Weights of a small transformer language model.
Size: 4 heads of 64 (1 for keys and values), MLP 768 SiLU.
Architecture: RMSNorm before each block, rotary positions, untied embeddings, normalized queries and keys.
Training: a variant of Adam for these matrices, 8613 steps.
Each number is 500 + 40 x the weight over the matrix's rms, rounded and kept within 0 to 999. Layers, rows and columns count from 0. Numbers have three digits each.

# o: layer 7 attention output (transposed), 256x256, rms 0.0829, rows 42-63,106-127,169-191,233-255, columns 0-31
# v: layer 7 attention value, 64x256, rms 0.0764, rows 42-63, columns 0-31
# up: layer 7 MLP up, 768x256, rms 0.0536, rows 0-123, columns 0-31
# down: layer 7 MLP down (transposed), 768x256, rms 0.0411, rows 0-123, columns 0-31
o169:503494495494466542488520493458436481500416473545408479487508489519452525492433472541600504485571
o233:489523478531596466494525514600531474488456499450496518468577536515474453481571620549506534510543
v42:545541575425481520425524456523463452452500494524478471490567511572541503480590448543504535521520
o42:509462484527497516507522527462527517529467476552613472514466601562496527452527513456481447509483
o106:474479517488501463492559528448508543535448570458571507491442451589441481471493534514520494496545
o170:514478501549504530458510522451486504495520540552487548495483484523514490540507521464509512533545
o234:494590477599476468468490503534544468505485462551486484473449457418493460466480461516537562528483
v43:494540512520582465458465523525470532555482469499638488542477562539516527547426496494490441417507
o43:519539484530536486418502513542519561559503493399505509602476419458488461460449513611522519473522
o107:467482508521481473512426447490506455540504498510482530455492471511506500545557487492485513526410
o171:490535460517478529575484518490573561523506423516526451604535460514500541483539545442442522519459
o235:525442504414475434562526509487472575439541562562447490496527519430538466528530431498514454531490
v44:437444460462519518527458562515495501462577498454496568628527553562486522532571523461472463504529
o44:513538485375471486500524487472530479508471507492488532543531481545422464508483515542463523531541
o108:535502509507447586542505467497459493542555502520423461471514440439464466497456542505443534508498
o172:525473528494563451450544561522466496534456544498503549494422421470517489514483502587517498498492
o236:501476499468458545510504434385483478577452488479479449441442506512579436438548565477489451454556
v45:560533475491471486498477514512502461498525469534416521499577562503471478471527534508527523489477
o45:480524492423492467559501511437510490491577488510487493528533573477491504562508468557513510451524
o109:504448508532467534545527528465469536492484529517522478518492423473419543503504513510473455522515
o173:500499567441519469537565451499480459465476561492483533478421511487545529532499510541529494474541
o237:461434505510573504438493477479530498457478486458539508508443480486535470483528538508477461493561
v46:451514520435454464515485543453539460438518509413528474528477488499476509562482497564499519482478
o46:507611520554463477473479472433521436467527485528455527519447513554436530487515502503422391477462
o110:460462512530563543459449523545535519559489503494556562560471466425511482513451485537473455493508
o174:476514520511462457467531449517413468584484513439473509506530507508494572505489509472508456495471
o238:615454489545461519548548459504517539504505477507502493520509519528540463538475456530467475505554
v47:481477535568513479468532513480439493510471486475458486501560478508476479499516498496533475485409
o47:433525425575498495532495591418485475544443434545542441532465523435488463483544475495466582529498
o111:437509537490504502521484491527505445540526528564537535558450525503426509514506495505526479519490
o175:503411465579565527465500480445496523510500446502414436460486505604442515466480558486483496524475
o239:490502481433492505490532487554427441498567545472445452449551508518522460548528507443470452505553
v48:498452581421484539575537480471491482518461513560475522552493421621636544529561544442575462555562
o48:530495526500490530551493513505523469449579495549547511502534548566524503509527495463564464529500
o112:473486500517476519434548456454517462533465636511534540455537499515469477526522484436561519482509
o176:465507465517436472486466527411508433530512482576462508492528541491431509478464471494530385478527
o240:484525464556504502482544528473493447460465409494516462488455567523466433433499460483482469430456
v49:524478477497510522477492515484537446462569494454465490507436462478517494526519499474507554520554
o49:490509555442464571545473399451540501454507504497423499529486504535472502552500504554461462458515
o113:480474498489499566528499474539488578490515504459471464502515485476470527478470510504430487504530
o177:484533501438544532419518480548441417557499578487498490450506496481586512517503473550554477487537
o241:533497469551442470441506490472585487507493430504557428542453499575515521410495598566506525513475
v50:446543425525483512511560528463460497567469478513507471475465451504515431468506413458566512503491
o50:516536497554469546516513598442516520536536438473559469469573431500463499536493415516514569479536
o114:492493468432464491527482543511489489460552489522541430544465554514569482499525509484495498520481
o178:532458463489503577438428514380562452505521496516449501512476514555547474507488504574522463465494
o242:482542561459495503506471495515435446499518569453482449520514534569558578470551535475438419505573
v51:572457493551470547550404468464423516537451480523578566568559503434550625530553583526430500542464
o51:501423526495478504525525549543449503521460537525420496493494478546470553459529539561469536478496
o115:484536493519475487538519468515513509525467482538409507460456548504482497523539501511521476500474
o179:517504557570574548495536590512544572453521505506465504554501450535489472505517568461471515484451
o243:469592511384467503477539547479477491570474543529388434474494577491512427525496481455515514497410
v52:546488492589454499532473410486504521480530527494521528484555488506525521506453529453508524562496
o52:505507543487535524470492518563484501522404515463466574393430448492489516394443535450464591504486
o116:499525491431460514458496520518496427468448509501486484457468545570491501523592528527478512496536
o180:490504526495533513559524578520476521494459398456560497497479564509466540552502479478534477526458
o244:466510526515519530488556487500518474479567497538481493520505468517458472503511414515492497482423
v53:571458478471533466430528507536548503516528444489565430543515532512491454421518452510472492470529
o53:464560482524503490471529566491485565496468445517569490417419467569540482422501466454507394517465
o117:479519541539538477424456542447493487487518460442541506434477456512502464499552549527536486500469
o181:482470385503476528516479496465530499486456487519527474529437564473473465549541508447471440540458
o245:443498468540557498582447469508485485451460493540463504558538452470527550489468459497544497507522
v54:443505504533499531533436459488522472502495478510432540468509537486536494468513520496488496503463
o54:453493508455543479541513527545561525496550475554551485507447581508467490545472468483527522476517
o118:514511484458482468545550515499518532443510551535519517478517453470413501525441546495511509593538
o182:498482449480485548533411489465476495507510510507504510446517509444543519525548525487509568519515
o246:443555525483479486436499466499518415443449527550600534503526519495511529496488475483505508499532
v55:417537547460527481526498499486536465493486508526507559494510586519455546488523440534392477471504
o55:511548455534509521426524548465519468503431470494480495501473493529444514464516512478498514517438
o119:521515469473477525488522520460531535506491490424538521493528504491540452566453523480577502543557
o183:488529486509469500521490520525426578530479460456511528470532476448512569536482490494532526525522
o247:577477479523507502560488460491521505505495547493507506496490526493506500513490553537530505499549
v56:499563513546475564486546522521528481507548473584452559486525530507527423450475574462471522487489
o56:488497503477552468451491511479523512517511534507525457532501530522470471512511492586497515511477
o120:545455470448496500527551536529505563459492522457494477574558478495481452489438499506493533528528
o184:472471483437496482511447513509480572571521519490491604487557455451501520501539447542488585533500
o248:527471522475494471519478448456549545471478524457610550492479477470475512546504471476505485516555
v57:483577507550613420505515533499510523547497479471587475529498567522470494479486552480514458463487
o57:425491440472533454432512536488462568501536495491434539553519461458523383560454444527484540498491
o121:470466524515488541495440513498520503470488502531524527553577435445448473531522504485484436477544
o185:489561529458459446536531480508482503549466518450498467587542514544428506482554515457468517549474
o249:512382553414521448564511447512451538432519573481519498481533507491520479546517459536459461499564
v58:497552517470495507461533554489468471523473470486504484459490529534484531476566502513470491478476
o58:463527469533515481489488492376486477505561540523491442604530512555465487589529478574519456511474
o122:482473473506510523558518490535482537504496488504493492603504467444517501510454486464486455460491
o186:495544514486507455445523451529482582524545525470477537527523456520539497490483527566488500467546
o250:530478515486478496532484479498482558503472512473528513512471515507565515522511542509462467497577
v59:514415437585433498459478471497589479552520528468556466559563460445535474563601420405593520503547
o59:503448444480501461462502548514459503487552437526454594472488577487526506514462569387406370413501
o123:507554528503519493470464583488474438498436477507494492492459501474415488501552553573461428534491
o187:584514550470518551528570498463557534476573558510421539549485511552508501525551456465449496476564
o251:482547551489505512490499493533462509483505541553465460576497496522514600529459466547435505500438
v60:519474501522549450519488484472554506537556513500400449385438438534454475485469515521550450494488
o60:464604489573468577520501506501522521442572428524578537494447432452523518524513397446536474533451
o124:510530515541545484493481479540471489462523474516583557515485540472478478545539489455494487552459
o188:466512411443453538479410458436450421572460423524499437418506549493454588509436471557549444518438
o252:527470446485549485588506485528549429488523431464478479562481539578521518498503570534474479507500
v61:473516542534526530443397507503500519527481553466578561495493485470520493442591512504556482486511
o61:533501512428501479477483438470549518504530480512527491490532501584427459606474493564517459474505
o125:549482504446481502516509532475501599504480460525505464530535470477480494481453534497431489529542
o189:470517562471460453505514496461472424507577547490530552592491491526544463520518463541434537502526
o253:564519485493439468521554522466478522532491572499492367486416535509468430519530529495487470505528
v62:470446438486411524513622560523433474519480461515480492493549507564539509467560449489490558535523
o62:457484466489534503574479556487492481546447463536527484502490497430480536472531519443480595507529
o126:468521520489474495497537497486483461537526545485469487501445494520481496488492514489488545486446
o190:565444468470588514440544508474494562457462507535493506478437502558464510537503491502588464525531
o254:417521543522553511420481506582500454506467516430537581421535483503521460521523539450470475474514
v63:514520447498487520553470502510551530527508509567389548466553478480487478493519560467440534562462
o63:526418500528521467517514546459490527525503531574542503491521576523501520485487552523500438511467
o127:533471507458508504517592554526492497466430505460593498565469507530502484475494538518546477467574
o191:502490517537540497479487516493503553460541548564504584492544423510501461491484496505447535454552
o255:524549496477500541524497479458455537555488483454556510439465502471448564509504479503497537538528
up0:490505488472497490484494491512506508530471469497515477473465499522501484520492489472511503492478
down0:510522505485513479499498493512491502495485509512481506491503508472508509503513509528507522511500
up1:503520473553531487521444545438469464520530549494496521454487499492514474497461493513525491492487
down1:490526487505515477471526487515465508513521473496522507529499512517502507491492489457514458519505
up2:496504512469458485498495471461560519544515506527540501498473503538520513509513478423421512479497
down2:541505480533489491512528523523511478533506488499499528423506497475537503499491545516561481474531
up3:492527505492501499483530522524497515496501495496498499503526489492502484503507501484510497522492
down3:511492525503516503486509501498500495494471513499487516506490490506515504499511483479490518514519
up4:556528511532507521489541492504501476510472459478507529475469498464500536541477524489523517510487
down4:518486508506504497535511532523514473501528532515474481528476508474470489503520509473543475540527
up5:491505498502498505479489498522461478496497491494496505496519484477508497505487486520511493518483
down5:499518510519498490504498497500494486485491498490490505521473489522500504496487454484497506503507
up6:477504475519515491555483553468478520511504533467529482472488524506494462498483503499542491506520
down6:492539501506524460484493479503488504482505492504482495497474516484507525522526493486478490511495
up7:503517467542502485507485545497468491505531509510504492494540517504499473482494505504493498508484
down7:498514506478534500477492495502499492513514469500491501499504511495487527532486498494502477508488
up8:499508500486497495492520483500490516486506504465505493489493497500510508500487500504508491476515
down8:492499504505494499506503484505489498486488524506505505494481514492506475492508481481501496505501
up9:484516488492517509482521529524460499502509475517503496495513511485508503497509506510530497496521
down9:494509501495509497488461475504477505492487522499460510524479490510500532514484479514498515522504
up10:476667582610556469370478450484437523543512591545539796408534347458289496570330552635388563579442
down10:519553499526495493623550559521614500468426642524555436571631545523575551452558442587571673438560
up11:486501455516543472539435573428490532531609513481478435490559489503465398477533507521473478506502
down11:495545522498502507480567472511492466464451470486457569537461516580564517540485463492516471488501
up12:480502487492475511488509501501501541502496502506505476487512506479510492512504495496473497496492
down12:532516503487506518506512499498525465509478521498529508466508491502479519522503499513503511492484
up13:481512519482473488506505514499488522513495513520490499489500502499495484502491503477504513496512
down13:479504502496479515484506513507509493486488462511496512496491493488500519511485514508505497513508
up14:506514508509500493494482471501496508504501480492499511471491516497507491502511501505494498485477
down14:512514498499498485491495516512490508500506500487527500498512498506503484482509504503503493511503
up15:479502508487485505511511477512476507477494501497515501487475490490500519524500513490512501497515
down15:498514506496483505522481508506510503483494527514495469496479503502490506517500510500508492508500
up16:494498493496507489506497504498501506510508483524511477508526504524506506498504507508506508497494
down16:477497477500493503492489481513491524491495456472513511491487524523502506487498501529494500489471
up17:421531484482494483485510499521494519523442511497501473498476541513484479493503501461455492518504
down17:548506510483537511509498509487492473461520470531502492471535494494515546547509508488500549490537
up18:673584641397443521518438539399440431576591600434549388363612367563633643486447478641526435525520
down18:289561414432427578570501480617534624514605563444532507460512456349428515522453447625523658511572
up19:476504462481491496489501497465486511489520507478500467488500496498512497510491487477519512515505
down19:503525493486513483494511492493492490482473466499490506470520481510512518522502492491490489510486
up20:554463488471572602629295482356493399500760548514478694389520502481626583470553523475337630517478
down20:540363534508544727276515371547403647513717543372446565341435512449430653557595537693464579512457
up21:507512503507495505503511534477502457521515503485499496473487490531516496495480500516506512492503
down21:478490503510497514494499483491483500511509478495479486522488498514504524510490501519512497493488
up22:504505482506503506497515509466513518489489479529497500517511519508513477494484511518503508497512
down22:488498498455495511490485454486500533492501488524540504516510506518511514512490518486525502498447
up23:505493516491503514524483496506456502541522528469518508448484499483496511509486492504544510515524
down23:520527503514508484488500505510481481494486490495487499512500487500523491501508483485480507517542
up24:494499515520494500500511493479502518501507510484482520503482492483490485485488480505497502503502
down24:501504519494492507492515506490498495489509491510513513506512476476494495502482510477503493512507
up25:502504461489493477494471457464541523540510488531523471473519491512503494516496495462464493448465
down25:505507484487513485510515521509523502499498509504555521466507510491524483477499511497527496468488
up26:453487492523504472548466518492488524516518512491498482492514528506478476470494507505482491485494
down26:503524480478503469481504490502506489477488459499534495479519502514502495511496499495494505473515
up27:543530552475422486439449480527496553416433602533285491477640582363367398420521517624473660453534
down27:558528425474485441555577537469442582520651542303440513679480623539657572558469475502736405563501
up28:483510495519488494520494538503463507481501507494499501513531513496503501486510523500495505488512
down28:508502502498509489493488508508495498509509497493502485508494493527486515511496499495496491514482
up29:525481503491468504516490461473549508507527470503537482541552481538480486491530502460448495466535
down29:529494495487470525528485508530511501514467484482517516435516511510533487488483508552505499424478
up30:453480517488485487484517513497525492512488505496488466538472529507495503488506521485483501505490
down30:494474492512496494473505481511498514498508511483517536486518503526498539479492514490493492497483
up31:389632539664392598525437542453443485455444527446438664442607505471163558525635523581549511510538
down31:622479434464451443647537423464398537583466587538597359462474443354543440500617536445570580418450
up32:477508499503507477480503532484518500524543512510499488504521506513504496476497508483489508512494
down32:509495484523505495478510489519500481491489486464503515492488493524507529476498504514501484493485
up33:505509482495497481496537505451544526494591484486482461547533482505521533506504520533547524504525
down33:468467479503503510486445467487494514517476469510495516495473518526505473486489495491481471471470
up34:498514472502514493497482519468478482507538525496515475470507494515510507497473502503522508507493
down34:491489487530500497492503499513486501485509469483476481513470503506502514499498467493496474508524
up35:502507508495510503496505527514479482491483503492523514484459507522482505521492516490514513501492
down35:494494513499499496495485495509493496486499521521470493517494515479490537514506510518503508513491
up36:512446391445543696525440586511591583427561434336590601567543363433426439610309484336398582575597
down36:461471433438448486602509565611566402654516530521499421360582569556565507659520464578694518410407
up37:506495526504521529477517495510506514463515481494491513452478469483511520507503525522559508483510
down37:462474502519482525491478513500494533463502525505486490521475513508490476491499484499498481502520
up38:475516485525505471516504525482512501528487495530477498489495504515519463497497497496469494500483
down38:505523491490524487487505488504493487508519486508520482488520511507491529499493489509508509493493
up39:630449497370344678371489552610647630668422336484537573496613242326591542490670466539476629681376
down39:397375570509645583416405566713752570752458550566537606565418468374542468621537288461446485539561
up40:501500502470490488508463472466504546512486504500530460475493488495498494501506477460488488492501
down40:525510504476518484521504520497516506479502511499511464482496508477523503529524507522511478493461
up41:504501491509484481498469517506511496530523495516510503521534508512488518516496496487518490502472
down41:511489486499520477491482497520495520503489491503511530495495522469513504480517521482519494500502
up42:494501495487515511515497509474520510515517516520502507495544498490510482486509495503486502497530
down42:479516491498492504509498515502505496500512504504515491488488493508495506500487522551493496468467
up43:487521501481529510491521554551448510506522501504522547488527478493486507482470517563564502532504
down43:482505523494496496475473481504492511456494509487446489543468491535510483496513472448490550485534
up44:513512526502502511480525492500530514480506495516478491479489503487512512473501513501512508505518
down44:500476500506480516489522517507514505492515533495488489521483497507489486464508497495498497505475
up45:516496500483519512531508471520460498533502537477519494465449502484510523522481506490534522510519
down45:504527504505474524495499517515493493511519514500462494513496491488506499488505508508486487541513
up46:709359446451390480499721472403428511549582460530657508583548539551326372612458413609480401488447
down46:361550563392512481363524416586607528365369728499392500623387338571566398555487593588555392590634
up47:555529485437501586543512457469384517454542600485426619419503686661371514518573434551407408580446
down47:516432453549331516435556287590493504654504510458378502517521497329614410585475292502584471399444
up48:503496490477496508517493474505492544513481469523509485491499502496498474516508515502489502455505
down48:489519516481490482515474500493490503504484506521521493477489499503481483527508520521479511503498
up49:506504481482499510516499475503481536500455485489516470503492502481494508497511504459485513477501
down49:518501506476500515507512515509502495497496498486504520486520489502471490507522501521498474534475
up50:507523497505527496486502491501496496498510498490487499505510506509501492501504510489495508483500
down50:496505498511505510499499494503503491496494500486515507485522491519487508509489499491497475502486
up51:484482500531531488519488523464513502524521514486484507488507505507515482482490486505492502488492
down51:501489499503510494483519477516492509508513492495516502507507507501499486495489500508503490508502
up52:493500471483501498511488478468506504510473514534514490478475495515513488499492495487503509510499
down52:502499473515477508499503506490509520487519487503491508499495499507509521489495499506516489490484
up53:543524472484495521474488495517494460502498487520522505507518471506516522520501511533521507498478
down53:527507507492505511517476521504483508487506496482473467518473498511526491476490477502505514504499
up54:465498515518496502496518499528482538474438468487517502480497523484493502524516508489492499515499
down54:519510503499505496504488503507514484484482497513519501497478501495468503513509490513517500501504
up55:502513490500492487510506491516506490517462480456491521529473513517517511514486496499500524501475
down55:515486517498517472495492505530486499519494463482491500491524499487491509495506495505503501545512
up56:493518517493502496522495512529481540511482527457491518509519513482503505503493509525511496523531
down56:520497518510495516500491515489495490513508500501487504495495499491503499512492498487497515527510
up57:488503499521511493517477526480488496516499516505488517489520513492500487484500482507497504494525
down57:490520503489500482487500516496480481500514477508508530514497500499512508500479506513505488500517
up58:471509483497545486532471533502472512477475489526499481518515524489505479461499499527534502507505
down58:496518511463501465478501471498484502488508473490475523518489511518523502500485492498494499509503
up59:410611501408571585511352560375445562536539498430511442358462547448390545442352478431524498439316
down59:436414530569152343465574488677643409446395381783363456573540445357677524523530429394401557373461
up60:464518480508484500519479532516441516489526472503516476492528544464472482468498494513539489548483
down60:491533508487528451454495449471503480479495487492462516516487513522508513513487474487477522500507
up61:526521460506445501478488502457554516516526477486441506498572502510488501449513501534473479480519
down61:486465506493546499524499499530487514481542524481562509478465508502544505522477502458523507494450
up62:464526504493513508453535483540476534464476502458490513464463493498487512513507513477524512529490
down62:495504500501510512490500524491514487481497539512487480498496483496504490495517510457501511503496
up63:540513509525542515529508469486515502509480526483490509445470474513525511504489517505511521472507
down63:496489503499464527513504525524487486478518499499495467498511502522464480515498487528500491513500
up64:481492520470526498527481481502512548523493497499504476495505518497479477473507461492485511512489
down64:519500496519506522516510501477510476499473492484495512473523512486509485495498507512504509461517
up65:498482517498500501506503531509487506521535484528508503452533480474478510524494503511547505522512
down65:482503490494500482482494489518506532454511524508497496535478500513531487469504506492497486490523
up66:454531493494521500516508479484502540519478514481497495478467513520500507507481479461479519510490
down66:523494476503510504513517497515502484498474490528527504477520490446482494498535509496544485509533
up67:511498504487503504489514477520509461513500517481506507481453498501502535546473512495550509499513
down67:494513496525489514492497503515497499490494518509478490515482497509511500471498502493489498512505
up68:513510526502509516506500512506456493504505498484512516478515518500490511530484499483531520500489
down68:489493483503501485486485515531488496502486464496490504516488500496508492486498500507525479513510
up69:510475497485500505500473496494517514495469498502516498508475488511499516513505494513500505502491
down69:507501500493492508497496497491516505502493516493506482493479515521499486500496488507495521492489
up70:555547775467465508349582497400330654427403540547527659495475443610456574419580572448684457611617
down70:414512415441558516630546499431504549372586465385549615617562507525500497498392517478416345570598
up71:459483513474481501514490467540476551482450500463512493469460516484483515513511518488522491497506
down71:528511499500495509507505518498495495477495497524493496499492508509490473499519519499508527498542
up72:454500506480503480505499503491509555526486535450493496468478520499513485482505484511465485498498
down72:519500499505488499512517504489508488504501484507536512476480503496494484513503512499498528481508
up73:514500503483512512484494515510505495517514512504511496487492494502519494488478515517518500485503
down73:484499507504481502509492504505492503524495515494473508506495493481511505486488501518482501506496
up74:483477504520481488501479506465523517520533510492482505470502508504513489479481496506505485473503
down74:499507502493497478484506504505498509496503513500525497509498497502502490501501506493493492512491
up75:518495485510519528476502480468500525499526516522482478464498476483526527536476515527516520481479
down75:499495498502486534509509521497503506462506500513526472488512492527486453496501490486502491519511
up76:480517468507483488473504512502496556472499498488496468490516520503494494479515508498497502513491
down76:496488504473523476478503481479526514487496521501516497497504494490510501507525506460481524498474
up77:527530487482511502531481505488504541518522529476519491480504508508484492510501485498524510501535
down77:508503514498511504499484512508513492484495509502491479527491500474534487501529494501481507510491
up78:454524523488499505510519518505485528505487510473509493479503475483486522508503481502511505538499
down78:517497506499501494502524503486526489456511502508491475509483477494495497503511480486486516489525
up79:477502493512496487463520517497503514513496498487494489482492519475522507467509511514479502512477
down79:511491507488513512473504475495499496525497502499517532496504505493491488503501509473506513527503
up80:447524455505528484533473541522469529530531508495547474489525499492466463483487484492495497508493
down80:502536518498523495503539471464520459467484493505470492498505489506537535488520460510474509494490
up81:484486494496513503511482550479490534514497520508506493473531491499505490494496495534534492512510
down81:490512504474489497480497478491490506474509510498493500512484516523527493524488482487505507492498
up82:485497523478487519486529477523514525475448460502500505487435484509491539544515493473513528491491
down82:505484491496477492511488523531511495472500517518494472493499504500492487483519504528523503510503
up83:450491496524506489517507500498469518495487505476491489498473490487490496498499506490483504511479
down83:506520487500479499498541498475511484486508477505510510479524499504476483488494509480507490499525
up84:466500506509508499499511524498477502489468512483477509476475522498504513482505481482501510516481
down84:515484492500504488478519496520490492506502486502488522496524514493491511494506505476518478529528
up85:450509503493515495467496502518475529503494508470509477527522507501508505526506483498508497531496
down85:522491492505521490522502483502496480459472473492497495485487498494506501507517488459504493515491
up86:596725603514379452534519562297329512539491407542632484540442433411506570453368606734517483665388
down86:516576487487374391542720650535593451644591309440485372601539407445450239311333434717490491659637
up87:502500506473484484505467458486519542493485472527501472476481507524489489493512489477486499472481
down87:509505513503507485498503507512530496468467531502527492480497525499511454494533493497502511473501
up88:483515484510464510486536509514486505479468498483492511486500491512507511494474514525498508519501
down88:495487528508497506499490478493508499486495484515502485508497497506481507520502488462523526509509
up89:478483508486505495491518521491490504516514510524491487508478490479511510495512505498494485503504
down89:493507509499479521478516497491483495503509515509485514499481499511521496493495508488485486513519
up90:527536485509492503503497511491505477503516505535490491487509507506514489478508498484502505483503
down90:504496490525512501500506514514501481514526483493470504503506498471506502479502502500518468510506
up91:491493488478516501511457489509494505496451485514512484536494507499496469478486504510492485485475
down91:495510521476504487501502482483513505508499510496496494491478495519495498525503487500509524490475
up92:528514489482440515480505474486534488482478462511493493507507496501541508509492530494523507483507
down92:499485491502478479527471512535505502506497513512482507507466491501490489485498507496520507512471
up93:510500488469473514525448439505497489530464480514521462491489535486510483479497537411458481476527
down93:550545531484513486485543584506502493522520565490471495468539499532529494499479492538501498526473
up94:514500510535520494460526475475518483516544471497491507505490495502491540533487481481511509487494
down94:477490483519528503499479505514482502510489472516510511486519514490531482475495504513538475501516
up95:552508464525506508491461497451532506498552518535494503463513470521506493498471503496534531486503
down95:464482496522496511468510505510511527485501501486496499537460504512515502476508469509501465539503
up96:733531548647562491568526684606607459520603527531408429458653386397490383395421513549478750780471
down96:404412519478512397510439452680362614507504542595510570637457585603476509602553452483439412429593
up97:486504359534456513475479553484538488551552495497480475507643440441468521500544467582482525424454
down97:412534531449537535531505472573473507391522501496519564494401470502549565471485534410563500522461
up98:670503656345640415507635543301425539503644537377507450378482393475444456462476615562477631505635
down98:437698713396365481616430576511600303437555496617563496562727556593402524411513468673555496555491
up99:497500519448503488475449499494489552504511520480511475480492498516467462490504494519502479501478
down99:501502540477522492506518506494503496468501525497495505513500488509518483516502491472471515478484
up100:508517480496519512491490489485479486497477490536505500498466490495505499514493501509504512513486
down100:514516501490482510509496506479490503486500491512509490524496500503500525511499494500508512504480
up101:477498509499530510513496513502475511500478496502518505504499507474496487502502474498501507516490
down101:505498507507504517510500499482499492488488496490490513496507510481511514495486489505509502508520
up102:526510485531517502528493505492497512507509491519519497450498502508481499498494512498519517475506
down102:500500510491515485480482512509500516473526529495491487514501506505496496496507503492476494504492
up103:476494481509520501497494503491476501478465487528509493470466522488492498483505485483507528516482
down103:498507502504497486483502494486495510485534518502483518527501509495492530484486508502507492508506
up104:482505504504487503514500504502465529484467501462494515478492502492494513473495505507512509506514
down104:509496497499499479497482511498494516502511487509513493511504503488511505497504526471523512510500
up105:510506499481512502489502490492514507519481482493509488513503495516501491515510480482490506516480
down105:516487490502507500513513502508499480493472471477493524479518499506510497500509487502512495502516
up106:510413519672223587361496558496582491571492419453518415357506467409585510266720554420746698698351
down106:579386556595709631405323458502364394309532665494471665428491608461522459574574435371536336527545
up107:459507526475487504501508494535495507464451483481489495525492514498497496481525500475491506511504
down107:516499517487483511483516508508508474491502511489481501489494486517506513488507476514489518494500
up108:507504501509504509506512479478497509475487503490444500472487489482524511498495505498503507481521
down108:493481500510517487516513513514480493510486512526525496490528496508473474500493497484504478513512
up109:511526486485486507477494489500501492505496520475497512494465505516501484513509505496492512502506
down109:511505507484487530494499519496505491488519496495504490509521492500501535508503513524493496509475
up110:472472517489496505513515502524496485516489508465483520491483514484491527495487500490504507537521
down110:510497488499475491497504490538503499499502504497499500514486495507499520477505499515510504507516
up111:629469509439472631456524415432544404593524362571374515493513574669603581451550494603563596427437
down111:443340492507570487536407508533549531433472484341550514578534387570506427480545512464328514441461
up112:508503483476491493497509503496525534495520475540502470529554515477496489474538498501489506505510
down112:522503498488526507496500499492493508499481498503515531485491507514524510490480501510495512479484
up113:409518630513473435542512612420593529424559533512464541556586480408469444534339451385573591532458
down113:453503307425464684488367514572426469601531472416391393502534581539651581512541575570568574513620
up114:506489501480474489493492444477535524517479495521498475513493514497504505487516510485472511473510
down114:506512495493482508505509518499493491500495491483536519465522484539506487474486512511485505485464
up115:493508492522514500469515514512469491507520499486511507476483491503510512505477508515510507524491
down115:505504515498507497490505485490478496502494506513505491523485502484496510510497498483484508517507
up116:471488505470495513521516482523498543489481493481513489487487508474484502492499484492504502515511
down116:509500505480499493500497497477494505465497522510509507492509505463506514489486519507480529506504
up117:452522502489504482520514484471521526543466476489483502483465522518502465487521475464461474497522
down117:547511479469505503510501506523485483508505508519525504469543496487499528535515529521534500471492
up118:492513484509462481510523462496522503510489460501498505503522508493492480487503521480467501479505
down118:514516492466522498517482494516519482517476496504536500482522493507492511502500508507531487468485
up119:508483468484531486527429558438495548546594550521513455467516487504459419479498478518515520522491
down119:488546531469531510490545460511515501461461466504495536526472491505553505539514496499477470496479
up120:527524506527474513481545472481516459489515509491453542475513479503530511507485510492491524505489
down120:480495491519491509503521518521477486535540491493527484484527495531490467466478517499545461511481
up121:498505498540497486527476521477463496531515532488499529460521550484514468442481501517507487521498
down121:494530511469513474477495499509484486523521461505529520514490517478504529530487507497493488507492
up122:483505498491490497475522503492502476510490461518490505543543499479497505489492483512466492515489
down122:475480501499522508509503474474504501507482480514502514493495510492512511497474494500533515492491
up123:535517499530503512523517472492485539492478495475490477460472505508504505521495513465505534485498
down123:506513494510506491504505520528500475498496502488484487484535508497464474508529504520507470540505